Part of a small language model's weights: 12 layers.
Each number is 500 + 50 x the weight over its row's rms, rounded and kept within 0 to 999. Layers, rows and columns count from 0. Numbers have three digits each. The size before them is the row's rms in percent of the matrix's.

# layer 8 MLP up, 1024x256, rms 0.13, rows 622-730, columns 128-255
098:573490521529536426434455488552493536505495590431581482375491489549481466511552440506490571500481488473570524509566464400484506539560434597577508452506552515521408473471436565526513504457553411587537504504372459486549476470460525511457491554490444506483446542496535526453532489486559588460427470530427531458587434499465488439543482519495535503554520461481558512517530455575465476500574
102:396567501525529442426526530541463469525469513454641417441389480586549466478491499438416501473487461421568549469534466421467549453511510447507508538530586527454511472472460429498519489544574526493511423524557413545541621489454576572478544402496566466501548491440457456446500436474520506437545518564535446495440588590418570408449627486472508576519461512550593544513551550536510512508583
097:458541448525465584497510503565437563464528601574435476508569492487481539430508499459469474542442415492575461438438526459476432470445524568507542419508552517473532531506547565575466412522497438622442469463555510545469437464525512515420433460511513397497522495456524398435544481500601520528475453474424453440438509531502446472544525527518459517517530512548477518564408503566488586432489
102:599560484491495480491517532559542414559510468528505426477564469316516467437434412525484509472442558461506498544461482463489472466511450532375395471481527520507482485596476594454507510453500420558493467535551498495386435431526551410607500472523409515393492525538495510469559485561469530532516411532506512481499512581507577473540472491498440531468502455611559454532518498580525514463547
092:460447415410574407566454497524461494519491466482504488528459442442539497554453502472475545468539498531485515497459500436552503556459527502613535556554354495471548523488554361487422444442499571444490578508509419433495554483510462494404517521503474449506580568539498626572463473415520408545533461420527550506388615595635493426429431481531501494545532477506500485570578508547446462522472
098:413410572448426438514562545410521533457525407440524532540526364503498495425457497503456438418475498594423517515534489517531504552558473387459463521511474539462493527486531511615483442525530556490443486471483415524542526470541503543555451541502467637521472509527477568446552529465509461495468563447462489554532438492470429561419520567403464620544524471494538439486445436416500518528558
101:527402534530472478454484485491508463557527530439538499441440550549501583442474465517566439497544435517512532475532459472535525503479422532517485499488528439508513395461499621546502474493487574480470545547541515571532583499486610425576536521456565582458525555596456573472449556487582484535436483472543499450488508488457518576504567532479499582486468417475541464413474524371537582538474
097:521450502443481524464470592425601527507521532446535561468445400569508409499589508390452506501510535467486604486529491463507399509465508470511461452406474499490450514512514515412494518533523430468554578577367547465565528552475518579526515439532586557361366489494461517569497535532564436474476551532509516598515531482503505543442532485444477505516549488539507411521517511546445558445443
103:469426445528484510476540462598595527543473568444461472499487538509419527546434512540487483504477502477431481485559571467531490443523411495541480493589583485482558579526434495448474484449414510491409500423477447545479518423558460472565454515518427427482525468463435561519537497499476461529488462474505506494502607491478569526500524451452482564431469406532525545590465530468438488437629
095:425498452486540540469510428503462489478562610457484559543499583451434451494523479516498644495498460524488507482410464505561461558532564424511512479445530481479484499533477422405422544604520420513439488516558411534507648510499507509557515492536469443414544455493514559494474517515504557500449501428562530452475529491508539445507503581487502535556493519476458483486533409478495460377461
103:544538537497476500493523526524550458470573468497557499516432483481605423409526510383503424582474466470431492538452575497476471528493472504547463503514507551424521518438547476369362518508399499513563448436500407496506489492547491463616571400574585444544494504442481523549466499575437438554516456460494459516538466422467476512562458563534534523434528499537509508407515506505549581409470
095:542555531497586449574543573441474498490552500550576515503546443522452382544585445490587570498486521589473565484504540503475472420582518516472478419475469481494520478565475475518516567485469462499576518468418431490511505489501513436588489544486561514519514477506576605517520572508480423475489523514486540400491463589426423477466451554533500576455460489439530569512565531467607431455500
103:552614443408606488546566619580514560557457510515580477505491462437548487588620569461480557519471552400586484493501616443542490575467493470475456486469445460443513488467521451505420601611515538492509461574461522438503530488525601455545490483502538522456543504513528596439510454470439517499527495470492527556457524574501476529549467425457443414512538511537378537459474496426553510526500
097:612503589500530477462443461437514501538486511480517514497464477509433472493464506554487480583516536500556556534523565490512475582549419526633492468484519493500432479563525632507533447477423595361501467437525403423471522567505542566522571558459528526444456531490540473541519532552519582480529468547538428490496478471454523489457437483570478559560510526546482507527496465494468578490312
100:452434483372463508473543524491544544610529511447617448566454509531480492552509360502578515436530498508547557501453572555539558533530552495555501494481487504531528423475464515414519607540531514527485470534475509495501509577556497540532514516516503473539474519551516503494466491466570465499480440552532505415466479453550534407487445536462515472469438550438512445605522455458455476582445
100:421494437520420535509446549464474484528577463562501433517618554470496480549476458499537472509481502388443571354489472420377502587580503494481540506513493503463515470525482502466521463474546464391452537548507452522559507502532549560496522458519501444488568478464423585495400495525547540498509513369471468503522496552516469490476458524464513497420498456496517509483419488459588485458590
106:484450504479424521501522562493544630536468545534561586522542554542525553436409484419503417467510575479529528580527465473507517467490539496505485474490476533436570501496543568533598506446525499514469511510463468538489513544522448516439480567487450446498534463537562411563512563523505501485566437575431495557491518378492511502513517559414458555500429405407442440527471533553558516522437
103:530457511523438509562540495465506447437577551530477501558462445604501551407503520388390473451440407469457562498462520468522507436476483552560479482504483452558511463559550562521395530514497435516458487510419569531491543521493498516521474461450492486576475415590449457444460511580473559548529488582417426487505428591545459479548500422511491473446522436566501461465520441494454465517550
103:534569377451487431480555562551590525498467611498582444492488533521472400514580508479470503527466515477487480498522526405480536495538451344446506539466400529548524528484469529560445595505502561464530465551467497486441494524560563524441430477433452464468495504560514436447518475546501513579531546483535547563365533547576515515454475450456461504521450458510484595602457457496438463515544
099:494544434604510563418392492567432408510447534458586386487421532537497514410462526531443539575472555547507375509486521482441520545403529495584511446509493505499487469411476521466482508438459542417565539465390476530563572482426626596448477507457471556437547584463503479570497569571527449424452442508527564500451489574455398530602437540539489507456537533434514531559488477506463582478463
105:431440491451464409504418519510546554497415606505512525531517435545488544532521568553473429483552451439563463480534502527438542552553468453533558552473494454555533546450516433422445521350423541496576501555507506468496498555513490400491496502478454538530416530506483509553522530548423415503505565470508431452469517624513462523534468460492457540462542445468466583465478497559509532429455
098:544452503443514482522517437492444523543491485475449512511494486463518452468457581502519421519434528541517525451520515491455465554532567500444436547446606479571468568455459511481511500475528456388441502541486519589450556414527542531493462540616490646546496581591392419505545494558534537505505491537455394588544495510567472527523502508480486506528492504529508359558434503539501633498484
094:499611431427449479335496526469498453540438545458488507581557545449510458536539479459456558581468529471548565530475518460546536524501562525467429452506478488519437404524489500428550526430499485495399559432399483503470508497552566464562513503431554381467500512543535546526463441499520514463465510494528573589444535476589481634492561479487494540469487397528569530489525565485473508577415
099:519421442473551458478498554457588507542489468537517505477483435469427464393496569472609497468514488494554486498412511512548529416551418483511504363545500527499454534427428581487602521541453493567479586534606461578596543568415547457522433467499485579544522557579561518549429492449534461504475418494533458503483500480394574557450495582526469448438592503525568507508517495481503459456528
103:571486460510519488508580505469473494520585473512515467497534422499460502517570559523427501536547538512467501555481511460459527644598512461499483500576577586454478491581491546506477477518505522509433444497529508524492442458532479395520579463553579529417512534457502525491462568551430539481539475484460452509450516436454526398531470559465408491569489521474589491470525517503559551472607
105:474497474502495435516430483518516543535523564514490559466403535519486511446570480436498519527534495506421535453545489418429551507529430505487569554457513422579580471449553498415503527457495447553516459487468502444477448482465478452413446459486535483513514522449531461548481489559469432483493533446499432527462492494466479514594535387586429467504469505465535536459404535566532483561433
091:483560501559533482478499395462492522454404539421490490448469413604550328535629504531527484512541478576506534502560515518493523531539495463461448524429448502439520515594444470477577598403518524507539506518510511534445513428452458512486484615405550419475496558603590458446556557608490509487535541535444529521517488499486566511493501532554485453518459517483508486516525577478564509483480
095:503597477437515488475446500482437518472488435504496477484514551481573449482470539550536518448439466461474439474469466524549437537484489442523497422499530456488470508418505606450478487563563569539489399492495533442407504491513393459458522552484490421497575577487476524525576513500489557601508492437437536456576575464498485506515495508500513544479525499391527491616411427537463570555481
099:525492505508567543554441455591421427468526511402522532513508482540456477563527487497510426414477494370462517420496621479430480529446492520446537464539571504552436475469519451470572551491487494544551354461521451551532527516503537462450477494530563536471492530422495487519492600488575405533454453563517602401473464449421395482510446518496515436550486456539570505561454585542577503527562
107:478563566480535508527506500584421565516523509519525515536542558484507450514519489517505529472496451418534492452499432499521558477593511440487504553523550590559539480483519385544455543472472467497510498426525540520503546466480438513468475444543535422447497493450521510548512442555421524543534502513473473510456418535488538605562409467397544533543435470460534479495511421450410475471580
108:543523514546556533505635490435472508537600433488527506481536487565524498555453579473429478437548497437524571467452396468489504527531550494482517435528483530579581441458513474373505600459469493547487376513552564420475535532494517509545563588492521523501567574466437519513414483570447486508520418510478380471517548539567495555427494479388512403529494511530409407547486470519501440559507
101:420503490462499524422544575545572554467469404554492430494566451507517544599502526514549456511459633480552456520551491487454481468590492475527528503596513497523544556493467493506508480526468545619507507485518552514522471513513492477515587489526440548562485492595507436381471514518537501450422495503473462478467498557449595514483474420434475379488565453558484576513468568491459580503475
098:411469504501526483516413521470501517437434531482522457446401482565547489563517571399458453519529495463516589486525444457526464564573512461554509549462558410548514502579461436558523434513502487419441564472553476539543483500480435554457523523518586471543530495533451387487464614476497502492470503645439533503568426536473532527597465540451517534461493469577575438530516515501596465481535
095:564515526526494514529492467451417520529386493527434517533572528465500516537397515515506433563468511426342532407408479454531503496498428537424499493491602524549515618460511454538534521468490508529512502612517542533557538521494443451472462470509450469506494444457435531520462491471460434510460477476455499616516500441441565510437472443463554607435515418490550356536429469514469454588377
101:426498520429472482401494411487529513518493488483415459435462555537469519465540448546536423536555485499492453553529530550498454482480462535451444416515512491508509404466467432470611530438534492477537491512570581539497551387440522531428461525427562549513461547539539552510546487543431454476455458492595496481448582529478590560485450587525570363498552478562493415613516501466508557523505
094:502529420520492440428584469525384461504494450514547437463503478498533611458433576499384470575473558504505498474457534574482503540462591513536532484423523474496575459536436417584479467454514479499454416469574533402456545483485579482552507531430436446529560515474428478522469495548523574432511568459500442499512393543484455554544442530467583456440555500468553519579463563476450534446453
101:574541585589426547388469467478524461439460469555565378493454587472532522463558581513517439523435451499580537432513486433555491401575496474474597459471549531496523532543523409527431479559535486602458532531462518516525455506569561510504619528490508427456488555504491580495543427501514501543445546531492583513497508489507476554551475458481529494411464582584524403559495414392541503405519
102:497434514500525490506463403430452464452528488439556605534599481521468537517551571509507504527449402470436459489555632457498480539439496484603469510489524501508431533500474480435507446378385462433446607521477454606507516530517453417512520483512582454497597508449444552478499412599458454476562501533567551490572503523476496562465477407568584569552435526480449528465418492503473578490444
098:437543550506532510406566503547447385512490472479524527518545521476531449488535375533547451559396567423574515509495460478496500534468536433465514515565452477546529483596460522458540468488482441557474530409533507503492567531521504444503503473468478486555502443491530482508490401428424598572493486485397602530441471490551476473492463493496489577570443522478511506486476397422537456452452
094:498504485542453488543596547520451509485422478487422541434532525498517475564484490577473503472437528463567470489535445587600399479407543417531507533448569464468535597526419546540416480573458519507482579473506659458508511514455433404467541601558548480407412460437450479401469514391560501538533443477463518582507565493480505475523523474472482553515461493472531523442518485440578472540445
094:558496448464424469561509523522537481440558486436520551459520475506485466490451528495496473428479451555645553501423470522423535531475501437454459513592538373535393622482502495490464511526446542530501511488395477540537519613464497455512429540533460549444473509588601507531457475485507543533542431510454456507475468590500478531560402458433402560432465467526571587570540521523467526469464
103:485612485524506451576493461564506514527548511513380427481462552534502538424618555463610657403497466507468400491456497444545639471520464415446458545434561468592486453535496534474589606409553571526554534474466576520459445481545534525424604533450504574395551509512509455535409520508480567501477456472479495562464481517506544488526489563479519528461476510477511633473536449508522471517497
096:591478528475538490484509480528553538492410436551589544481564465551526521423513470492600491607454449489541556510594552510532476500453480522434599384466438511443492491506557469425420501518466458470495522402523542530554520408474470523544573566506530433556558465482475549426546481436446500484504505499470470486423489446419491408544399576519523546444477549445569464462498437476529484498464
102:460431546586485526472552396553446545493541530505451605469451430426434585464550450532485537500503553426475468504499563504448475521614524386547505496618510500455388554463452488467488523517454471560532592430447444524492563373540544566563491564540461630509442526507485532479501455492478566513502521486491489483517494568519460474483494411525619515400594487510528555515497498493491498469475
100:508638488469580425520526450587514559509468463456443416532582574373501463403457485484512486517488504510393507471445516442584396483492475440505528527497528462501527499559518443462500533534431470487524512484517561469502469425504531508537573494593567527613554545492440560425527582500386394480573562470436514523534543488583499453525576531488488520491480527553645449411441519488491512471525
102:514494546501491457542576505516444467432374508530494571535444510541526502456627572473493548459552450493604436535466504511520432548613514439447505464440452422540529528500445398545467463457480478526524421465392524447489473495536515511554484457490612506473452443449502415587623430496506435523486463461515481546513418554426498532561470613513534518370469464485486494532483471550519567485475
098:524472450562484549492595552514509494500477491500467465485480502541520485425549514425537465443513518431496508375492507500533508563481496537396515475453467593499539577523451549469508535530589433567502484526477508419525497500369600542568476506566481464477467525547478394431460552578523566486399453551494434413514545601529560536386519529422497396457464594496485521497474466561449520486481
099:519485472398536505482473542446563466554410452543493548580454549542565546499476503560474429489446477522521507508477544487485533526465470504514436521444471533538476416449491509560513470504473552594528518493474459436512497507482458532519496497459356500588470422482467446503422483528523494534451466547565508499508516457535532508536514444540542476463586570440460496513497550526504438489494
092:457493492530591529515465513528445445445546469636521449490526454397445456400424531496443442515528460467456486510493459445414492488525577565458503416420551437464510540484494551577436538487515577544508482516508384504453500517558554469537547438492566496518525542498545460424481531560513526582539517536397446535467538534516527497523555505478560493498530484629525616522450552499566438513466
109:466492339431439537530540570478505459509549544425574574378515573503488500436439512467464504452552505478491463484513472501458537531567442495593505531500531504488504539586468454496485492562564473582464510527582551540472547436494597474541542574534419502439514429445439490595463558458472557522564426420430432454509569565523521481431507481433439522535496564541500569490581481513539471595461
101:497504507456535568519501505465471555464463366384472535617548506453483505593567468431424582518555603521491444444487506459601512489531529456537499465473606524446565551540558469531580441540432414496541484539460469596558432555469456423457495600540475510541441611508496474547484559497517523563484555549473506413550536547469515449485546495489558406493511508488459578489517509527486495494450
096:532498516506457421533501518459488467458503543478517470514499538527504444479456493503522536501448476473528524507511551461580436534509536427485494436582528554477450335521425413470469529544537492441477605440529466547504443574626579536485567469551556513463406487420430478381530502445637479433564471505482570542425520501474477589519521516496538417526541474472587488518424546533470514519426
100:542469359518507551494470489522527502494527589580473477450431611507555409596528515517531514470513453430526484464585531444522580430549530530593512499467599471479500565565499394490394509563501540538468527498553534582455388501552598486437466413552452494594461526385497430579551415466492510506563457509530474504507547541479452458547560475395460586505506484544484535505516611471480516549482
096:522488426425528531528460500520551447483425491505457478492450468512500424456497504535506480517457456539500435539493560510561510549499475557519441546487459462523492500489464543373493576524580539477509422522585586413563448534553428459408500536504432499564427500486515518537381587516547463582496582453465569451442528572528511593497550525560455580417447476467515542393466487455512448479531
095:519491507518496414434557486531565524514447521494552607425455513424513504534513464542496531531488440540543543476495471536533517485473451449571456447445508377557573558564554415451548478537548563542480396546526499493471584567459497525470494559464470413435539455467505358521552567535491579502502424542520544437498513555458465499534476555597407471527557439534511533446488466451568433464539
097:569523518515496556526539482512504486562433534532512473521516459499430460535435552525487540492468581572414541571454489471598509470449433457400562514431534501493521518511597406575490517548535487508437507455550449498573562513541544447487581532451497471437425488450381527485494412565490537427509562417502547515535418473506515483461473549476447568479499551481450504523508545493499513481507
098:471424461444537447473474471517552462521614445428518504500459453539529466521496625504508463485381484460566516487512500611497517551558507505555469493502504446413479465499498510479480389426487422484487482672472588517514505550481432476392474491403563511535469505537491562415463380520520570508401485483416494491454476442522442504449472483488481518484518457454518435479448336417514522519542
098:505543497498553583452372532496486548521487503640535489461445477519486515444529434466467417529498410582530526472561498496513581491529385474508454556444438568531552503433488458458468492587513396529513362525480507470436575466484478497504507453513482493525539515501567510522446506456572594520465526483534481570497442494531544470504504563459473574484558446463550559527522431454481448487426
109:419417558430558520449497417566568481465502553530527529425443520408465513526466466533481439544510471468396535502506467556559453531469474512558473437429499533528523510448406520452496522494507532411487460476602434531561499578398480486493405477492570498565451649493462538442508464514510437589505482432484464494511407493406523539440579519490467579480498453567436549515504498467437553471505
097:520484495566458516561452513600448559446457424512488566472578573548441529529482529555476469450523520470474451509601491566501545495500532558505475547540503576508530511488527486510561518456498529450549546545587493429476473452561526468594546510434475486488532499472432574466525543474435463474548414571474427485538482490483531482487436495438459475550532447527389504507475459562498509505417
101:494469472515473545516455530381511587482485510502534432506476440404550535505474495537534466482573479512560500525536587353512557470510530513467544471417507557538574578543424545477529496550443443549473524459430507479609456553468543530628495585488437553495497575505522534462507465531445563523548511585608436570523389497491440555532597607522520496580387594523527450494477445369515550506558
102:450543528464557435435423629486521551551493432421434474429428500600461572470468533543495518478550567507453466520507483538512455524463540489494510522446570436581369550484543452446536506514478547537600403543489496520479511531539477461471540479434491547499501545494462471455470452503488489523554557539519635574523519483504527393447379580560550541493491481514546402473452507518481499513527
105:608536501537409448514532581481445474445518617542454536503465483511466427495592475512523569500531549502531550520500566504504588564479495446479477486538497483402556526457413494449538504518481472434428488462471400432517489456538500563455479496542464541490395546443462574537481457478427566462504480521488489522499483443476621384440470509450532459441589453453515554492494547470531480406439
106:404573470451477463464490426488434457566497439448496460437551514496536442583539461494510562500443485583484598477548598498469486520537376373473604539575545523536470434512604507431463539459518519514556587432523517478560540595533442448522490435438361405486563476450470593418526479535477476469502477511588568563514461424545541472414459497494459593488556616597517495506557419471560572465546
102:519504491487502525602562516439481456419566511552569495438544559448468473544555612524480542556471528517546435417489490431556504447530485493505437557511569528469492532491636562569514513498373439478509448444466576498588464441533621530562516454445543557539509376528554530523544475433540556473516582534468530525443499548433545501494534526599471501458445458516497530453403568465504503551487
097:534531461518512553505463444507548480447486547553426556455470469416490520441458424503531554413443474541419494371490481471528576482647476540515487484476529517531540546450502486444417493445508461473432464524448556581564496499482478535515392494450482505590466425422515491455465503570457367428490524511486558481528457421401525517513520494537498478564597441412511525527504519494570548524460
096:486552528484498499503430474544460538558478564432510531491469515458507549445560536475515438526451425537567524475589474492500574466466425485425533558571540569540371440425537404389502384508503481499544542445466479534558546491481511439588523550475470627440537435521533496455540415536421473499494452428546432510502512472592495447482493502474544526447519462492473527571470497518509502584569
099:475352470577483412480441537446553471507506570542406505557546570434531515556504473437473440429501508657540557504458441553480484414424509487500427414531576486470482479403491526468522534490517362544487510547431490432485490565503529505460539477612559612543464572529543532523579436447452450545561502559579527465464532472488552547442508523499529525503536450505517524416460467550521511493467
101:518535506466494458486563431488414510574496501482533519462457504519515545546491555523401525460522593488489427336547547542539490619464497544538465444483488544449522581569459483530563451486467452619520489562517563485553576556505614466530391430459437459509390520399495527561477447589476483477466469551534522413473428514515517498543531440512500547496573503466569457490444528458622511487530
094:576500539458557471562543474515479483514551480549534551495439584571426527460569553403470515497474518439476555510450509574529476462507540473420572501544513503492494504516498544517541453555574459516496437504486590483407579440450564427413481390397460515488513487547457581580512580499524456470546510512519529416490501446566449538569469477463541478528452439565444525436436523473446489480614
102:530403470497519514473426525481452500547574453478491509596577515520610522493513463550490481464449447464431464457396529557497499427612489473564465436563507455571485513542503486470471503417519456428558489466507418527507559415499535498485508519474409398543513378479439468505461539466515521533478564464523473400468413620480509406487466502579520476548501481511524561593448458534513430465419
102:522579542544455490525528460524556524486572427552545522480446435581524523357505503507535532406502526603466565514501549445457523468564485460405445525513526510471497448464604451501464442524436559512506561569498435555559565407518522536514584467515512574458540487459598510489434523481566561543481561539396459526550551533529455505515445410504508511477360492482555440545469464450547531565581
103:509472544436447535506431526455411517477417446462466566519487586427516478569589504444559424536506472562495573429520500530490447560394459545480589540522455605542483453575432437521437493530522452477391496516487503517508489496527545521438483449435499496502526583495486491518459457540466487507475596539513417464450409451618569488507458535463626486535469467574452442521426534440499423477387
096:447578446606584517536540562552517474476519497530465470482491494516483453573552553504605549455540459516545492562575508500453412465483582562508492509454508459482561535433466519417472542491448528429520509522439530400575515416488396400409490510532461507529448541565416587522510529508482477433430521450563502437539536538445464534448497537387487516429508542514565532625447491505553586499412
094:483458501557527537539526428485553438491551524470460516509467510457531500451507496469525424504486518463535579509484458474456531479510511472457563503514519488550401570604524539475536529523414552494424403618473431594440417589347438452430543565464477454539482527572449512543480478443596442514552494475549476486507446514526622461418514450558491429493436456495556548488474444375503415548528
096:378514501593479486508411424501468420467493587480415529484489568515438483437481504620522576503514445508538445459522555485398537547430525568433434514461460460457476486457488459575385471487540430538505450597509515528519438491483532516537578545395481504545507523505457506552577500510504537542468511408482535472490483530491524463551473519516519500393460497523490559572573472537472482506471
104:502469543451483519507527498495473528474531551485459540584421464496494478433543569491475470491536491559449549448535545592485532504522403528458487559494416518506566549394530503409535525494516563499541563447483476505577466512478502556564522527535474449449486505507391490520497490394527519420471529447512569537445495538524514472484452611557464514353495577447472457474513448458480444497526
105:605496584462422460487485572440481514452463545550460520470501491472479512398487487510528564438470397544526561512454478518468595481489497462537569523616557392573497471581477549513494433547509443549579503531563524511623413456483570451454595457444456526485399549446450510517522552529491460465484396399594551491635550459569580548502509488414474504511407514559481443481456538490485411427553
099:401572523444478425477460552552449495462488407431409445555610562569413438570537524506609432525534491580453470517524467505516493485525522467503500462431542599445511496516537566504581514498502481584520507494493515466464472477499427536464527411445621465509476532522512624438587539457566559545471469614515506380501495514605489599472423410502502450437534436561501463551482433488575481480508
094:484565589498509611499530466468550479497461454491510482552529532400504474416416517461510464492469467530555428557440500572649453494482471508511515531574513481440536501433401459509489392501602524576460552510457458440565517518516508531532458546561550564653520398441450569580473532623458425600476509592462515438406481540541468459509565490563515425516418509497489408501482565518475564610448
098:607562538428480537503565467504494475528544510509546487520465460491469407562487495482475489414476500493473664483480513518515492519424585527554566446389569510513474439444526497532481517463536466456363466588511562519557539482426512613529490494519452560543444519568479402440548396541490487501520556470369504568463559558478534549500590550520497500479494469539559459520465480515524381518440
095:549504516591452442542521542525528476529522493392457513491497480557464514476445556446502630548543497462553467449440503445535483546548517557485408610501525584378448567486645555515481565538552533442466518556465582379562518590532562466503464495497494467527584408461478530508537481483551386517471516485521461534553472541478516477524477525472607500539438513448494533485513558510448533517482
103:431515469673466558483494488485525455461463489412512608571511477381570498540509591435394512460466578463420455419509424546539431540416475540406504520530492462530483479488501540564417519507586503495530478548564471447435525607438473516397495451427546488482476597452578488504551471541465557502500544507594521427489482520468423486526446520545552427443540525567496553538441483504533568450511
097:574432533576507523422542525492619490472554645512467615522471463516547549459501466479482474505484577418545491460474515525518422487542438510556452516609537515539565494456563472471571448448500504401436493457511483493571480497506473461595448438430458440482576537524507438549541443489467573479563531468466496498484538406550462564518485480448492580566515605568544558504446587470519453413544
099:473537522478497577519490502566512520475530498528467564552525558449579456461576566531472470532525592500510524582507466451487542525491542551513385516546513534535485447453423490527440421538503482585524476511534480524522469378571470454524634380451544489517589472426526418640491527390398435469479455530473487519453507548470534523550483461434556457537421514528520447498435450562574549477491
105:438449641587534531475495419496502594448514547502507506465480577481490529527554437438471473627582430552587507441497489480495472467500542399524500536488537494466473545467478471520542531556461479481501546505505424525531554542525476438471493433498560552474504484545458448458536568449490525404479429527530570566431481527536440549518546580516470587570430604529507585459437460346474523482505
099:517468540440536472487513506500573512552471440466564463553500553486547466529443564526452439503517494474535557420406521447474466518488452511523529484516467520500499502521517510448478410522449411525572457490448515516562505510524565417514426433505495443553667584512526557529578449478479455510493543505430546514440454543534571506473536449534464423505479584541487525474494496528590475458436
098:565581528498395581404506497427473505403414485555573489484468560453488508542560459408398530564432493556486489498460466506575472542515575520577513488484567485489509528471515414430476491481511435460498510561466516508511500483392450569495541486449478554514511474419377536524558499551557438442567530533537481516416552565493479498550471520529517444517428444496468478511553530527542467420485
098:438474539576518569549476566493501494465455471414520489446509536531512475393507468487444670548505493599470497467461476525524554606516413500555545541466476507461476508472593499534533559543485423478467634403497497492371485498537503520592501485468512490497486516677482496562511503525499411492507441465462458541540523409509471506447437565464582647544482584388551449490484497484329489525503
097:571561574482530547441375487519526489483371522531483477588433496474446575500560494587501497395451519581510536565513548537513474519486590439570361493542499409431455543485446557520480578463555512406504393489462532559525559539503429573578534474518560523484473552511519496579516506495486510529552608483435520513339491525510508493519563558476490561464471433423464498510506527471533528597500
099:609515542574483464583433507467448519567426529529488459521509546563645494467526445564582548464553432525489564483528473548438405489518505553493520521459521560490524442465452411591531548427504538474525510513473534459445501567572471488558462440531530550511496567450484421459470496520464426486498544501525425573520526537467482529503516447502496487517358479551511396503551507627512582483480
102:505469480455521565512434465484502511529611468452526468508440505456530448486540480538551487526512439417529504517481548582522449467471319442530471437464512463435546561506540469467521477457494512474384560495584560551451459532489507513589512537481535521434542517527541529521508612523426460475429535458522541509460478496487409545442553481506477516496476502526436511500467547403499500526474
099:467466463484485536508432510558447547527560533586503447598440535441412481483429552511566530475403525492484494546482549434540513492491536482493556452569566461519511514517490405490470468542519433477431512440511472495547439506482598437512516552521561465528441539516495471509392441491517448558374468545532519533520431460472454547509526539521565418577576565451492482473524568482459630556475
102:541481475567531413463419505514435498543415500532387569422420444503549418532564528506538526495501469435554504597518533426461537492596474501458557408455551537505481480422484478437504422429505436529464471533558519472559501516555502514414522571500438499536462447461529481554528440547416497456523452475537524519503505484548446509449422569591526522540517457468538451588536482555418596567468
099:450433593501559453571447501481575495386451574515495505460451429528574510531405486467532467538554500491462548430513568480540578526445492586497437442540467590490527565459505503564561573566444480499504568520550481537547508546453564534520450618496609503518523502486533540532488517545571543501557448484417427502461453386405505471550497555482541476413460468430559483430498508488370425504500
100:518386533516417464500438578465450506479508610415476529582555558490503490498500420449548496442459512513469533579444516446611559564521495454477597471423505526452518651487515477493540538472512612518476600481459450556470484561514465467520496572448481562459494459477456371597435448562452388476465495440508514545553535508409469579566589522473558514440537491436574506532533492580554516487507
099:431501591504534460533477469456538505508442572433583514484477553439573543396543463394380515531492471610492490389526548492478547515574515468560493502557446409474522498460448508475548401585545527464539541501511512556469488389469509520518484567491462556529516472456478583544550496533625427487464540527442569487537539476488581457521491426523535518593515480505548562480427526469591410387428
098:538474532555483570539484404497525513475470545461567567353461487540442462473517498458482538546462534440453512447572501533411544510529490466514512424486577504478532503467455492523491520439485482492560567476428562518548504591593441404483486472544463533472492530513461506537460595562533493451489459475515438472456410453453476408537531544541613532479488509519509540432517533493533500444574
100:437494542569452511506378513526519476482506465478531401421598551432472507523613475469548395451556509469607507434489389622451492468558514520513455529471519541437533511528496432464545546557375516439469530485599475583558542501519562449572496549434496466480584498485510568418511587472482515518523496525416575412407505602501453559445398553499503473579451493489469478507511586478560467491527
102:549463457494514541508470537460531480457496556602517570502582565469454542377542417446491513538406454414522501508516494503447528489591558410506529400474567520488594549551505552530463453498492409461428540350545514505526457530435447477425554457463461471450529498501459478525461514517477461503466477583569527506578523475428574489476508586464512575513575476595455500516513490512535510489442
097:490481527476474515460520514535371489552426508489551451484525574476484445550490535520512490537462640496486452475520479447486607506490586498473412484537496427539448555541565444388498542586463462472495486553474518418477520487512525535533399498507459462457591504402472526512574494545503506554482545440542573568551603495461406548551471565463464428570505450499456582443534479410525576523587
098:523550582504527523530553536506509481556505468481543547567511495502478464439501479520448542553488563429498476511503475450471541590415467480467436540620466420526519547402544472511566514530594452478437449541471526574512430546570529419515435572438441543467432571442593544444482528514486523499443482522522507461440476502481508518519433560467512422500511509467486512497458448434550528569498
116:484456492500532504588501444409511527446457494546387555394562565479547508562399438530437478589526450591515470579506487377495560485451531501575559448461481442667591463530432571445454424511441483503443461498455563512470493525526530546607514571497570481571557530542525493486550529507503472468518500664461502547522462534546506577485504517423484456556514554455458503502487534472454472551561
103:522535538459520516468513563531525442499473462450591542582519451407545443556470429525504469530504526537450557550460462528501479498502544553486423506528539415549526518499447447493445434498482468461517455412486493424438523612499493470443348558479562382364513479503488499489472535444573447530481595570413538506579565496517502457484513558588478503479435517472526509452532404460514517522527
098:459482456518458574520479448444466558478468613511504557528532408512443466458461531614471508411463413487485470486472452504560479475520532542474528542460508526492481476539536528573529520602446534545514558551502559518505436520573465309546568485410501450428420539531509512483558517562601497521555479509477488532481540477478502625433467492512540600583493375495497575545551479618587460582394
100:472502476417543627634484457529526457460532503510463503407605451550617491585550500500530591494539496411455452440564480571417536583513464472403569489550440537476485460439599490469480488508498464495540526483461559474434502551515470515452531559559538472464449472556466475496533594403428388432589492465441495539498584537480486498525506536453434597420589488469478473472428477538473481588588
096:504523443501609531445485505401582445533523469473532356436518415511457455445555465557523470437554539544469500444485542501587446371474518504515482568430570497524497460581501412529469541426493488425509559463465496580473492469434516463508582483525494556437430528461497555502466463481481436464547551407506518472547415441500424543477560482416427436586460458522483545492514569481467460573473
100:447484457511520494482444495505532482514424411530552548645501527448432524528481519497486456502522401586464426466542530535624591525562489463418499470498469440534516482497487646568464551556608530538456468489449551513432506463494430449468478437433471403494458554549513452565449470464480479445503449501545431484537461449636467464508525553461533403466467523556539569466460523392485495474598
102:544509476495571461475478544540526514519536459348464478338505559520542453573466476420462482406466583538449407429503477497560531521510605432444428413493479474554467480567464487423488521479452463436475566482437478511512488550512463467517507563502438529482479533479520433488570484557437471498456528578560661517517530506443471609521542588501561551542576422487501433470492390458450536447461